config.yaml
n_head: 6
positions: "rope"
extras: ["hashed n-gram embeddings", "an embedding shortcut", "learned residual scales", "capped logits"]
init: "normal"
init_std_o: 0.00356
init_std_up: 0.0252
beta1: 0.9
weight_decay: 0.13
lr_head: 0.00994
decay_fraction: 0.759
decay_shape: "linear"
train_tokens: 603100000
Each number is 128 + 32 x the weight over the matrix's rms, rounded and kept within 0 to 255. Layers, rows and columns count from 0.

# layer 22 attention value, 384x384, rms 0.0738, rows 323-383, columns 144-191
[[ 70 204 164  99 174  96  74  23 143 110 110 138 174 107 143 113 136 114 105 103 166 137 129 177 147 126  70 158 173 177 124 145  82 114 171 135 121  88 155 163 150  76 118 140  88 113 145 159]
 [133 121 130 142 136 118 141 146 141 144 153 111 166  92 138 162 157 107 131 157 141 128 133  93 154 162 155  86  93 143  42  98 187 167 137 143 110 116 162 131 130 162 134 128 124 162 131 141]
 [106 135 114 182 106 111 110 134 118 101 116 154 128 127 142 146 121 127 153 151  67 123 137 106 153 142  74 132 162 117  96 103 113  67 123 134 134 136 129 112 128 133 133 101 173 148 105 138]
 [176 138 154 134 160 123 118 164 117 124 170 131  59 131 167 138 149 132 161 110  72 129 136 142 148 128 147 111 127 118 148 131 140 133 143 120 106 130  98 104 170  87 147 172 124 206 111 194]
 [154  85 119 149 112  98 132 145 159 147 116 113 119 125 101 111 133  77 159 119 120 128 157  83 148 101  99 160 101 107  53  97 168 171 155  96  87 101 170  99 122 122  95 130 151 124 111 107]
 [122 143  99 164  93 174 125  99 128 133 116 146  93  80  94 124 140 128 174 108  94 102 124 165 102  90  99 182 129 109 156 114 121 137 123 105 135 169 129 142 133 136 206 132 163 115 133 189]
 [157 128  96 138  69 136 127  60 146 130 117 122 124 115  95 142 122 145 103 100 112  82 117 105 132  85 126 212 146  90 144 103 130 136 133  91 132 141 148 198 120 134 144 116 150 160 114 151]
 [160 172 147  98 148 170 123 140  94  83 126  94 117 133 207 104 125 158 113 128 154 147 129 171 119 179 144 117 168 136 154 167  92 109 135 109 130 174 121 109 166 133  79 165 124 126 157 134]
 [ 99 173 143 115 151 126 149 149 137 139 166 183 121  71 120 101 130  93 159 125 141 161 154 100 185 125 126 104 135 139 130 133 112 147 100 146  95 100  62 110 123 102 161 181  97 148 138 110]
 [ 86  89 149 113 136 170 129 146 135  97 101  97 101 110  97 141 124  72 149 104 143 136 120 110 104 124 137 155 115 182 134 100 133 169 130  85 147 144 145 108 138  98 127 118 107  82 155 160]
 [151 181 154 138 107 149  15 131 131 146 128 119 138 181 119 130 126  87 129 112 142 101 116 104 124 120 107 142 180 110  97 106 134 118 138 116 123 185 138 153 128 109 156 150 104 106 110 140]
 [131 153 151 185 114 131  87  68 173 114  82 154 126 167 127 131 119 127 150 152  98 119 130 122 132 124 114 126 130 152 102 128 107 127 126 129 122 155  90 167  91  61 132  79  97 150 151 125]
 [ 88 123 105 150 165  79 149 154 121 146 158 126 161  93 164 174 126 134 141 155 113 151 159 157 130 175 108 106 156 135  88 115 139 135 147 188 130  96 137 102 124 131 144 127 127  68 133 193]
 [170 158 145  86 134  98 166  89 103 127 145 105  88 102 109 123 132 146 111 117 115 118  82 100 141 149 102 144 177 119 173 151 109  82 170 119 136 135 119 126 109  71 114 143 130 110 164 166]
 [110  95 127 142  74 130 111 173 118 133 163 136  99 137 114 145 113  94 150 151 118 113 113 152  91 114 145 162 107 172 122 141 140 116 117 120 122 127 123 125 123 119 108  85 112 103 104  79]
 [139  60 156 117 116 143 178 162 104 132 106 118 122 134 182 121 123  57 143 135 144  79 148 101 151 107  75 141 125  93 133  97  98 137 118 110 124 122 132 163 160 107  88 125 167 101 117 119]
 [104 147  83  63 138  87 137  57 135 142  70 134 151 103  69 129 128  93  99 129 141 110 154 131 165  76 116 106 146 145  93 116 109 216 138 117 148 127 144 153 187 103 159  88 136 116 122 122]
 [118  88  81 153 118 138 174 140 112 136 128  69 151 155 130 179 108 142 140 153 144 146 131 112  96 178 138 162 149 114 129  83 130 101 111 122 143 126 178 130 133 128 149  56 183 103 113 131]
 [111 126 113 133 139 126 102 195 132 147 145 139  98 139 174 136 126 201 104 134 126 146 122 165 104 175 107  90 143 152 152 111 159 153 156 159 137 105 112  97 150 136 105 107 118 158 162 114]
 [ 98 118 125 132 113 118  77 138 147 165 135 131 159  87 124 108 111  87 113 144 159 143 106 136 112  95 153 121 113 150 105 123 109 182 101 133 140 126 159  94 138 128 127 133  82 102 117  67]
 [117 131  84 173 144  98 172 138  95 142 165 121 124 149 162 127 128 163 137 128 116 119 141 111 185 130  84 133 153  75 119  86 146 118 148 152 114  87 128 106 103 134 120 113 156 154 119 144]
 [ 66 176 155 126 148 138  74 134  84 128 156  92 122  61 101 102 140 151 106 101 108 176 107 132 133 167 125 112 218  83 140 149 140 110 129 159 135  91 108 111 135 131 130 178 131 140 113 152]
 [133 147 155 115 107 137  98 113 106  83  80 164 146 142 143  86 118 176 110 141 107 116 127  80 115 156 123 172 116  90 179 129  89 134 136  96 153 105 128 175 124  92  91 137 115 135 101 125]
 [138 149 105 135 155 136 122 151 139 111 154 130  85 155 138 151 127 123 101 148 104 132 119 116 134 137 194 148 176  96 110 112 116  94  96 156 115 121 118 116 121 142 103 116 108 151 112 112]
 [123  72 125 179 155 100 139 170 120 161 124 159 155 179 114 166 123  92 165 130 153 115 117 118 131 140  93  93  66 116  87 109 166 128 116 148  98  78 160 114  88 151 118  53 134  62 118 127]
 [149 161 123 131 133  98 112 156 167 118 122 100 154  75 125 136 123 191 141 176 144 107 131 134 109 145 172 161 180 157 140  92 171 135 174 107 122 127 174  98 128 103 148 144 139 162 145 175]
 [153  95 130 127 142 129 151 119 109 131 137 142 155  90 131 169 123 111 108 135 146  84 143 110 129 117 144 137 166 115 121 111 107 110  91 137 114 109 150 116 135 135 118 124 148 128 116 126]
 [164 160 107 141 131  90 142  71 123 118 117 138 115 122 118 114 134 163 130  72  95  99 134 130 154  96 142 130 157 121 118 123 141 126 143 134 129 133 159 134 135 129 120 126 215 126 113 208]
 [138 114 168 154 130 131  87 170 153 132 120 119 162 120 119 142 129 164 102 149 130 163 115 163  60 160 145 123 128 166 129 120 139 100  95 148 130 145 138  94 109 163 124 133 119 131 132  88]
 [135 132 122 128  92 104 113 104 129 152 132 162 146 176 118 127 128 145 135 136 132  80 140 132 140 132 114 152 137 125  74  80 197 164 136 144 133 125 150 200 108 151  70  77 134 141 103 126]
 [108 108  81 116 139 196 115  66 157 134  69 170 139  96  99 103 130 139 114  57 142  53  98 143 160 124 133 157 131 117 173 142 132 169 133  89 134 183 147 172 135 111 163  70 142  88  54 137]
 [ 85 158  67 107 118 117  95  76 142 135 126 126 152 131 155 107 110 161 128  87  97 170 135 190 117  88 149 142 166 136 119 161  99 143 110 135 152 134 112 172 190 112 181 156 136 123  86 137]
 [ 99  99 144 147  80 113  44 123 143 108 146 134 125 186 131  93 120 123 170 105  94 164 139 155 124 103 160 159 160 108 148 143 147 137 111 151 138 118 154 144 136 135 130 121 133  81 103 130]
 [ 96 120 119 113 137 122 109 161 123 155 125 139 142 128  60 124 113 127 103 150 136 160 157 189  67  83 130  89  64 154 113 163  74 161 108 122 134  61 145 138 190 137 149 108 158 129 133 102]
 [134 137 143 123 129 106 159 218 121 124 184 130  81 105 164 121 153 116 142 137 183 118  97 136 131 153 182  92  86 128 165  96 122 143 132 116 104  92 136 105 158 101 175 152 122 146 150  97]
 [ 91 142 102 149 142 131 119 149 143 145 144 144  90 112 115 156 131 110 152 139 138 103 138 125 142 172 131 103 147 135 102 108 137 119  64 121 104 118 150 133  78 140 120  90 133  94 104 112]
 [131 138 122 167 126 114 204 109 119 130  73 159 174 120 164 134 140 110 119 134 134  87 138  98 138 143 136 156 119 146  95 128 136 144 145 110 125  89 194 130 143 139 134 122 156 114  82 125]
 [188 113 137 110 109 123 152 111 124 106 123 158  86 137 130 120 116 129 159 120 121  98 109 138 120  75 142 139 110 106 187 129 134 135 135 102 123 142 105 154 125 101 141 129  96 124 110 146]
 [ 56 113 155 143  84 158 148 175 104 148 164 128 110  84 167 132 134 175 104 148  81 194 159 162 122 132 157  91 124 174 140 160 162 125 116 179 145 108 112 128 137 187 169 176 177 190 127  75]
 [ 99 125 155  91 160 172 148 190 112 121  94  87 138 132 112 138 123 144  97 148 147 154 146 164 142 146 158  61 158 160 102 112 113 133 105 117 135 133 105  64 143 106 116 132 173  91 151 134]
 [138 136 144 178 124 205 140 122 136 150 122 152 116  81  97 120 137 111  90  54 149  98 117  93 146 162 132 114 142 167 130 136 135 159 149 119 114  96 135 148 119 112 126 172  93 133 101 162]
 [141 128 131 153 184 130 117 137 114 130 120  95 131  91 110 133 144 124 101 157 134  76 116 164 138 110 160 111 152 143  87  74 134 122  89 128 123 138 136 147 117 103 154 163 112 128 154 191]
 [109 140 128  98 104 124 143 123 142 147 120 138 110 136 142  84 102 105 153 120 121 143 112 130  88 117 120 112 103 109 135 117  99 174 147  95 123 126 105 184 166  60  75 143  93 122 134 111]
 [ 88  98 132 111 114 117 113 132 169 155 184 138 116 137 121 130 159 122 131  81 137 158 123 141 109 101 135 110  85  98 121 138 143 106 145  81 137  88 149 132  98 106 155 132 143 209 135 158]
 [126 118 162 158  60 156 114 175 128 186 107 131 116 154 125 110 103 161 168 121 110 141 165 103 125  91  75 174  84 116  81  98 147 185 127  95 123  93 161 159 139 121 104 141 120 118  94 123]
 [107 142 110  84 121 144 123 145  97 114 137 130 153 154 124 102 139 118  70 132 158 184 158 139 110 125 166  98 181  84 162 128  93 109 113 139 155  94  99 118 178 164 121 144 117 144 157  79]
 [152 118 142 135 110 121  79 123 121 133 136 113 120 125  82 123 141 112 113 119 153  86 113 128 118 122 200 163 140  95  98 137 152 162 155  94 134 172 163 111 111 144 163 139 125 103 109 177]
 [142 113 132 212 117 105 122 127  94 144 144 179  98 164 156 149 124 125 154 107 109 160 128 124 165 153 104  50 102 133 115 158 141  83 108 111 123 112 105 111 163 143 141 109 126 103 130  33]
 [110 178  80  96 144 122 168  59  94  80 137 114  95 107 133 113 122 152 118  47 130 115 120 177 128 147 118 118 159 159 163 133 105 179 133 139 141 151 113 160 131  57 161 129 111  95 141 149]
 [146 116 138 171 150 134 113  77 184 128 104 153 106 105 105 134 114  96 169 161 148 137 125 112 138  55 141 147 101 128 116 111 147 167 103 141 127 124 152 156 137 177 129 102 118 137 125  88]
 [136 106 165  82 132 104 196 131 152 166 160 150 108 147 166  89 126 122 129 135  98 127 110 140 164 160 134  85  79 121 127 138 106 139 135 114 119 106 104 181 151 101  93 136 107 108 152 130]
 [157 111 191 142 142 136  94 159 182 170 201 113  88  98 101  92 128  61 136 123 143 115 115 166 127  87 164 150  84 142 135 125 127 139 126 116  90 133 108 125 113  81 114 171  61 102 134 113]
 [103 120 149 124 113 134  91 132 141 147 133 152 121 110  77 121 133 122 159 156  91 109 132 107 111  73 129 162 111 129 151 150 161 139 110 117 133 131 125 165  87 160 123 135  85 103 108 110]
 [136 123 120  95 108 135 177 202 151 153 127 103  69 136 176 149 104 179 164 138 116 121 110  81 100 117 103 162 115  83 148 169  92 139 141  79 107  87 127 173 145 115 108 152 122 125  77 108]
 [ 94 121  79 177 152 140 127 120 165 146 123 107 117  90 113 167 129 113 140  78 116 121  93  92 111  80  70 191 158  72 142 145 157 117 129 108 128 157 183 107  74 130 178  83 108  97 118 142]
 [107 197 112 125 109 131 134 119 134 108 106  98 110 124 131 117 120 190  98 128 100 144  92 160 143  95 122 146 152 105 140 162 114 115 129 124 138 111  95 124 149 162 119 157 142 143 135  96]
 [105  88 138 189  65 175 126 139 176 143 152 165 125 144 108 136 135 104 143 111  75 170 118 121 124 118 130 139  95 146 123 129 108 132 164 167 131  87 171 154  95 156 158 146  89 150 135 119]
 [ 93 110 157 175 139 140 116 177 138 130 113 116 143 161 168 146 132 118 116 173 123 202  93  95 142 152  65 112 172 106  92  95 131 105 129 150 159 105 144 118 151 192  98  99 154 150 196 104]
 [ 99 129 168 107 136 133  85 125 164 114 126 142 146 134  99  99 141 106 155  87 174 161 135 173  95 127 139 100  74 149 114 160 135 149 125  76 118 106  95 147 155 112 104 147  50  61 159  61]
 [ 89 102 164 142 147 132 102 106 125  78  95 136  82 130 114 143 136 105 117 143 118 133 114 119 134 158 113 134 207  90 151 139 120 108  93 125 151 146  86 115 105 154 102  75 133  87 158 108]
 [130 166 166 115 126 146  67 162 148 134 148 131 133 155 147 136 136 120  73 103 119 149 102 180  77 136 148  84 153 134 118 176 128 122 109 162 136 109 135  91 144 187 106 151 109 132 168 110]]
# layer 22 attention output (transposed), 384x384, rms 0.074, rows 323-383, columns 144-191
[[165  94 150 131 116 164 167 192 119 129 138 131  95 131 191 136  34 149 125 197 134  92 160 108 129 137  99 122 144 106 131 146 173 124 114  98 161 113  92 119 101 172 174 107 106  97 150 112]
 [110 116 141  88 128  98 105 122 151 169 112 106 115 174  98 118 157 112 131 134 123 144  84 136 140 151 113 170 161 125 145 175  84 140 136 134 121 119  96 133 154  83  80 127 138 143 179 125]
 [156 154 108  93 125 158 135 161 135 117 126 122 102 131 139 129 101  95 144  78 149 144 111 178 123 106 145 147  87  82 126 106 158 150  65 144 107 123  65 120 137 122  93  97 122 111 104 140]
 [ 60 114  98 147 136 120 157 125 117 116 148 109 159  92 115 127 127 135 129 116 143 103 115 128 120 125  94 131 165 127 125 130 141 124 119 115  65 185 152 145 105 131  87  89 124 105 147 129]
 [124 142 114  68 127 183 125 130 105 121 158 119  92 126 135 147 186 121 104 143  89 179  73 196 154 201  89  73 151 112 114 151 143 118 117 144  76 132 101 150 121  84  87 129 137 135 153 112]
 [134 101 157 139 130 159 136  99 121 106  88  93 151 125 185 142 128 148 170 138 112 112 144 128 138 101 108 122 153 144 150  78 172 116 131 126 124  96 155 139 124 149 118 107 116 104  75  75]
 [147 124 112 137 150 181 124 160 142 127 150  97  99 141 160 140 153  95 178 136 135 141 145 155 157 156 100 130 139 106 138 136 159 117 128 132  84 115 152 123 134 117  77 163  96 156 145 108]
 [138 112 139 128  76  66 133  80 143 162 138 134 147  76  80 147 118 146 172 128 109 116 175  93 123 117 137 125 106 106 140  98 123 117 112 122 107 125 147 124  82 131 167 136 110 131 161 148]
 [ 99 128 119 164 118 123  93 101 131 140 126 153 157 106 143 120  10 197 123 118 114 120  83 168 148 136 118 151 138 107 132 116 124 101 153 104 183  86 125 182 142 185 118 150 147  80 138 143]
 [164 130 120  91 151 135 118 124 134 124 137 139 106 129 114 126 192 137 147 162 141 126 195 111  93 152 140  99 149 129 129 172 119 132 109 160  91 119 149 171 130 151 126  75 113 121 110 116]
 [130 108 173 117 138 108 122 114 141 154 108 154 155  63 163 138  96 164 144 138 170 128  99 115 148 155 154 114 147 147 162 179 133 146 147 114 201 125 127 110 138 130 130 142 117 135 140 160]
 [123 143 113  87 125 158 168 110 139 124 139 116 134 105 149 111  56 149 125  86 188 154 172 159 112  75  91  91 117  97 117 135 119 140 104 107 125  91  90 120 130 180 124  92 100 106 147 102]
 [126 161 106 107 107 148 130 165 153 107 147 187 104 141 150 147 102 122 153 129 165  85 132 137  88  93 143 145 143 149 154 143 157 146  67 111 206  97  83 152 166 140 132  88 133 142 146  96]
 [108 109 101 179 125 120 147 130 107 127 112 134 182 125 136 131  75 127 126 154  78 141 132 101 107 116 133 116 129 147 126 130 143 138  65 116 136 141 122 115 116 185 154 127 129 118 119 119]
 [166 164 106 116 159 141 116 115 151 114 118 158 124 156 143 149 132 146 135 121 113 167 124 143 143 154 140  71 194 108 137  87 128 147 157 138 111 103 150 160 112  80 168 133 142 125 101 116]
 [118 111 144 150 148 155 124 119 131  99 138  61 161  71  88 178  92 125  92 145 135 114 115 127 159 148 143 170 129 145 123 147 115 109 177 129  90 134 130 115 115 100 115 132  94 128 130 145]
 [151 122 154 133  96 114 181 157 184 135 141 114 149 102 168 124 128 134  96 118 165 100 171  90 141 131 111 107  82 124 126 155 132 113 139 152 165 109 152  76 172 132 114 104 103 149 104 143]
 [134 160 175 112 119 132  97 119 126 128 113 136 119 137 116 130 198 118 185 126  96 132 166 118 112  90 196 127 180 154 157 121  97 171 116 122 127 153 145 109 118 107 129 155 126 111 106 110]
 [ 97 147 132 151 149 134 109  85 130 119 177 130 140 173  71 142 103 107 129 112 149 121 120 113  67 104 101 127 129 117 129 133  98 150 139 127 136 136 128 129 122  66 148 149  97 148  99 148]
 [144 127 137 115 147 100 104 126 131 134  90 148 105 147 183 132  70 149  84 147 120 147 117  99 143 146 125 100 122 130 142 143 127 109 171 122 220  60 144 161 127 148 185 114 148 112 117 142]
 [128 152 136 129 139 128 159 133 153 163 138 128 153 116 126 122  95 103 159  97 149 137 114 141 121 117 141 160  66 131 143 134 156 160  93 116 112 161  97 107 114 103  68 159 132 108 140 152]
 [126 114 112 185 115 131 174 144 165 143 115 193 168 125 163 148  58 158 164 151  98 131 113 137 144 116 135 166 163 146 155 135 161 110 113 107 165 121 121 149 153  87 114 137 152  98 136 154]
 [149 115 165  99 129 121 111 113 128 133 111  89 155 128 100 113 124 164  89 140 159 120 141 130 172 147 143 105 122 178 128 132 121 140 195 125 152 179 139  99  94 123 145 138 139 126 123 139]
 [111 130 109 138 131 101 139 106 130 120 147 121 133 113 139 133 144 137 154  54 158 122 135 145 101 102 138 117 140 151 144 129 140 164 108 117  94 180 131 105 110 139  90 126  94 166 139 154]
 [135 160 143  78 154 147 142 154 112 109 150 162  98 147 123 131 174 102 124 160 128 151 143 148 121 169 141 116 195 174 147 114 177 150  96 169 130 153  91 149 118 116 116 128 141 154 136 109]
 [122 159  84  99 162 118 142 121 124 144 149 154  98  98 130 107  83 117 153 124 101 114 130 136 134 115 115  81 158 146 128 177  86 163 139 106 148 121  95 154 116 154 129 110 118  89 156 117]
 [117 128 112 166  91 143 122 138  98  68 131  90 115 162 133 144  96 118 117 113  83 122  90 128 143 115 118 130 205 141 162 147 175 135 102 175 142 132 109 147 120 124 119 132 114 171 148 157]
 [112 105 137 106 102 146 152 155 146 117  96  74 125 123 105 158 202 103 162 137 121 124 134  99 115 126  85 141 110 128 104 103  96 141  96 112  73 146 133  85 139 115 119 106 114 130 113  90]
 [100 148  97 130 158 127 136 126 129 100 153 170 114 193 110 109 198 135 147 104 124 133 119 132  89 129 130 124 162 136 150 142 103 147 148 117 143 146 108 174 114 111 143 101 135 160 132 179]
 [103 149 160 129 122 181 146 119 154 157 107  50 127 193 118 108 180 149 128 151 136 148 160 124 170 105 143 141 131 142 157 166  90 126 173 105 159 144 121  82 137  94 154 143 112  66 168 112]
 [139 113 122 123  99 131 141 108 116 115 132 103 193  97  95 101 182 149 128 135  70 155 151 127 205 104  75 116 136 109 114 135 134 103 115 129 108  95 112 139 116 155 151 174 141 130 148 100]
 [191 171 169 157  76 146 155 162 141 119 131 123 114 148 188 148 124 135 134 143 124 142 110 118 181 118  71  90  78 101 121 112 182 115 162 119 190  71 164 109 139 135 119 132 168 145 102  80]
 [157 154 134 159 147  83 166 185 122 131 141 131 101 184 107 156 210 152 125 131 149 129 119 119 108 152 121 108  84 143 145 118 139 126 120 110 154 137 138 145  85  88 122 169 153 156 137 139]
 [189 162 145  87 144 144 129 176 136  77 136 152  73 140 146  92  79 121 112  81 170  83 115 110 145 166 118 101 104 138 107 128 153 118 187 124 137 115 168 141 139  94 158  83 128 167  84 130]
 [ 96 128 148 136 121 109 121  74 146 133 142 105 132  75 121 122  68 110 107 158 135 106 121 119 138 114  72 115 190 151 107 184 110 132 169 110 121 146 141 189 121 116 116 139 153 111 143 164]
 [160 141 134 157 118 142 122 118 127 113 102 204 129 105 139 162 154 103 133  38  93 162 135 169 136 150 113 127 159  91 144 112 120 166 146 131  46 146 125 145 139 144 163 132 148 128 102 151]
 [129  69 104 118 134 169 126 101  87 123 190  97 118 110 104 143 148 105 144 140  86 160 104 170 189 138 128 103 161  68 150 131 145 106 103 123  95 165  60 130 153 110 135 134 143 147 150 119]
 [ 90 135  70 174 123 160 142 105 104 131 152 109 190  85 159 154  69 154  88 108 164 153 144 127 144  61  76 125 142 120  78 124  99  92 169 155 132 107 145 148 128 136 131 152 123 142 104 114]
 [135 137 136 163 161 116 124 132 131 131  91 110 111 174 114 111  57 130 124  75 137 105 102 120 124 106 111 148  72 125 118 108 135 109 164  85 158 139 148 162 127  95 132  94 155 111  83 161]
 [117 133 123 147 138  74 136 109 168 103 112 136 128 110  84  87 200 122 135  95 101 128 128  86  87 127 192 152  66 139 145 151  47 160 149 133 109 164 122 102 144 147 118 141 121 170 121 185]
 [107 103 137 120 139 112 154 133 113 118 113 131 138 122 137  88 134 172 134 176  93 146 125 127 178 167 104 159 151 106 124 153 148 116  97 116 101 160 125 131 119 154  96 120 108 151 155 128]
 [116 122 127  88 109  83 148 172 147 128 142 175 143  97 146 114 150 131 121 132 142 136 101  38 115 132  75 167 140 114 101 148 117 196 126 120 121  99 120 159 142 113 129  97 134 109 128 105]
 [152 134 172 104 116 148 100  99 119 138 118  78 153 115 106 149 122 186 119 128 158 112 167 151 165 138 107 107  99 143 141 153 116 123 175 124 133 104 166 109 112 168 172 132 148 104 107 146]
 [129 155 160 150 148  95  91 175  81 124 133  96  89 142 165 106 208 105 148 204 168 126 146 155 111 119  94 135 114 171  95 140 122 139 128 141 125 168 123 136 160 137  70 123 130 118 113 119]
 [145 145 169  96 130 148 147 111 106  96 125 101 131 107  97 124 182 155 139 127 132 150 124 162 175 182 127 116  97 114 127 105  93 143 162 140 113 157 153  99 134  88 154 169 138 110 137  99]
 [120  88 173 197 149 154 130 106 129 149 121 135 100 180 173 136 102 100 113 172 137  96 131 102 139 133 168 143 140 162 146 163 109 119 179 138 170 185 127 138 119 105 107 124 146  98 131 242]
 [100 104 105 122 148 157 162  89 154 123 133 124 155  88 197 138 120 128 153 136  87 158 103  82 154 124  73 100 201 164 147 155 151 122 105 130 105 110 113 120 157 135 111 139 130 143 147 108]
 [133 125 137 100  92 100 141 148 128 133 139 127 144  82 128 137   0 121  96  98 128 154  82 152 128 134 100 128 191  97 114  81 169 123 147 176 169 121 117 126 135 130 124 157 130 133 114 145]
 [119 124 139 141  84 150 144 114 143 144 130 103 190  96 159 154  63 143 133 165 123 119 180  68 136 107  99 100 107 100 122 123 155 107  74 111 117 112 162  88 123 158 156 125 137 147  87 106]
 [152  91 147 107  96 142 147 161 111 108 123 135 134 133 169 145 174 157 136  89 117  96 145 153 138 111 138 125 148  98 133  78 136 142 139 115 137  94 156 128  81 135 141 123 113 109 148 123]
 [107 174 125 124 139  96 117 160 110  84  74 131 145 149 106 122 164 130  57 163 157 136 134 118 165 145  98 104  71 168  68 111 168 117 144  94  57 158 198 121 144 155 167 135 157 192 117 106]
 [110 140 106 119 122 115 123 137 136  99 108 128 136 100 167 107  86 173  90 156 138 122 126 124 122 201 116  95 161 169 101 150 102 141 132 117 167  94 162 210 101 160 109 106 123 115 166 121]
 [138 145 107 139 145 145 116 151 151 116 105 119 126 154 158 131 122 145 114 101 147 136 129 107 132 141 138 121 154 125 141 123 121 125 160 149 118  91 159 152 150 133 127 114 147 127 166 129]
 [120 157 137 164 141  97 114  86 110 100 157 151 168  92 127 128 111 130  89  93 116 146 123 155 156 153 156 113 145 182  99  97 147 149 187 154 123 114 166 123 135 103 162 145 120 142 114  98]
 [181  99 138 135 140 124 113 109  91 143 160 203 157  90 194 142 152 144 201 144  92 141 136 148 121  90 149 128 181 172 140  77 172 171  88 160 152  89 118 155 116 177 133 152 136  67 106 106]
 [146 119 107 138 126 105 149 142 125 101 138 158 146 124 162 126 116  92 131 112  80 119 100 112 145 114 121 150  67 102 108  83 150 114 146 114  67 120 150 116 132 113 144 134 130 157  95 119]
 [132 141  82 111 187 134 128 123  95  88 132 105 130 196 128 142 180 133 130 145 164 142  81 208 108 115  92 152 182 140 132 111 142  94 109 110  97 104 120 147 130 149  84 140 176 173 129 129]
 [153 157 145 121 160 156 149 116 113 125 137 127 108 140 118 147  56  98 154 117 152 100 133 151  37  43 196 154 114 145 144 109 123 178 112 126 179 153  98  80  87 142 113 105 106 161 116 178]
 [128 135 186 130 114 114 137 123 142 127 142 161 101 150 124  91 212 148  77 174 133 153 127 115 158 185 110  78 166 118 106 103 104 139 172 166 144 114 153 149 134 107 182 101 132 175 134 141]
 [114 122  96 159 132 143 140  93 157 140 117 152 138 145 169 133  98 155 146 132 118 117 160  95  66  74 192 134 125 124 144  96 112 127  99 155 114 109 137 105 137 136 128 114 106 133 144 147]
 [ 94 108 145 154 136 111 156  78 135  90 128 154 138 138 131 144 206 135 123 174 119 117 137  97 109 113 148 161 177 119 137 108  91  95 193 113 109 153 122 128 139  80 180 103 126 143 101 171]]
# layer 22 MLP gate, 1024x384, rms 0.0769, rows 0-5, columns 144-191
[[140  79  80 154 135 123 144 175 169  85 115 150 113  89 136  94 138 141  85 131  95  86  98 149 137 125 197 167 144 138 138 108  43 119 137 137 122 139  66 118 101 138 107 109 133 133 132 129]
 [133 116 157 100 175 118  84 127 190  89 152 155  87 132 128  85 159 134  93 150 161 158 188 133  78 170 135 141 127  94 108 110 120 112 133 120 106 146 170 158 117 122 168  89 141  85 152  69]
 [115 149 156 114 171 144  90 122 122 144 183 153  93 108  92 146 112 123 160 134 120 104 134  88 205 150  97 140 142 128 138 151 142 168 126 104 139 123 136 147 104  99 138 145 140 103 121  86]
 [139 165  52 133 103  90 177  63  82 149 168 150 105 121 121 125 143 144 173 109 126 130 148 120 130 157 121 171 157 132  98 138 105 126 140  97 117 110 172 189 100 119  91 105 129 122 166 128]
 [147 142 148  68 128 125 109 138  84 103 152 150  88  96 100  78 130 153 132 163 171 170 154 149 131 102 144 134 144 136 140 142 102 132 104 125 142 132 124 152  84  93 146 155 150 125 150  84]
 [144 157 163 163 118 107 103 133  70 135  82 124 129  69 103 130 144 148 125 159 133 122 111 157 168 120 145 179  85 106 158 120 152  98 143 148  97 121 141 123 123 115 146 124 135 120  87  96]]
# layer 22 MLP up, 1024x384, rms 0.0825, rows 0-4, columns 144-191
[[151 159 133 144 187 103 139  77 112 180 154  81 125 117 120 160 129  84 106 123 145 125 119 125 110 125  53  73  64 116 170 157 128 148 107 138 112 157 149 111 175 159 137 125  77 119 133 114]
 [167 132 139 134 117 102 131  92 143 107 129 195 176  28 132 171 153 190 127 103  51  95 106 103 149 140 102 145 108 150 144 129 129 118 134 141  94  97 125 125  88  84 141  98 121 167 129 196]
 [138  75 175 104  97 145 119 133  84 130 148 162 162  92 130 149 144 140 120 192 153  98 155 108 116 138 144  73 130  99 143  63 164 161 157 155 141  79 107 163  95  84 193 106 185  68  92  91]
 [122 139 115 167 106 142  75 109 108 144 108  70 146 147  88 124 116 102 133 163 104 128 111 160 149 123  68  73 118 111 141 142 153  61 125 141 102 106 143 104 182  86 171 121 133 101 127 120]
 [131 176 126 114 155 180 104 183 125 125 134 131 173 150 103 156 154 136 150 131  90  91 143 137 137 144  53 138 127 124 123  98 150 105 135  67 104 139 123 130 134 107 139 152 128 149 178 148]]
# layer 22 MLP down (transposed), 1024x384, rms 0.0803, rows 0-4, columns 144-191
[[165 110 115  65 107 142 124 180  90  85 154 177 111 143 143 137   9 149 119 128 120 135 128 117 144  55 156 138 161 143 148 141 128 110 110 107 168 103 103 104 135 153 124  97 143 170 119 152]
 [186 145 165 159 120  97 105 138 108 156  78 123  88 152 141 194 121 116 146 126 142 136 128 177 130 145  97 144 109 149 132 101  80 138 156 141 125 106 162 139 160 134 187 111 135 130 107 126]
 [106 122 129  75 133 115 120 109 127 126 147 181 155 122 165 168 179 156 138 249 102 146 122 106 186 151 104  96 178 122 123  92 128 181 155 167  92 135 142 147  92 102 158 116 151 104 184  78]
 [113 139  50 108 129 116 149 137 128 138 133  86 110 100  82 123  24 122 175  74 108 102 123 126 114 132 148 136 136 118 122 149 133 159 162 122 115 137 111 109  99 151 141 158 119 102 144 137]
 [124 118 176 151 138 100 122 131 106 140 118 110  80 178  70 126   3 160 177 127  83 191 162 194 112  99 180 135 157 103 123 163 152 137 130 138 145 107 126 168 154  87 113 157  83 157 116 151]]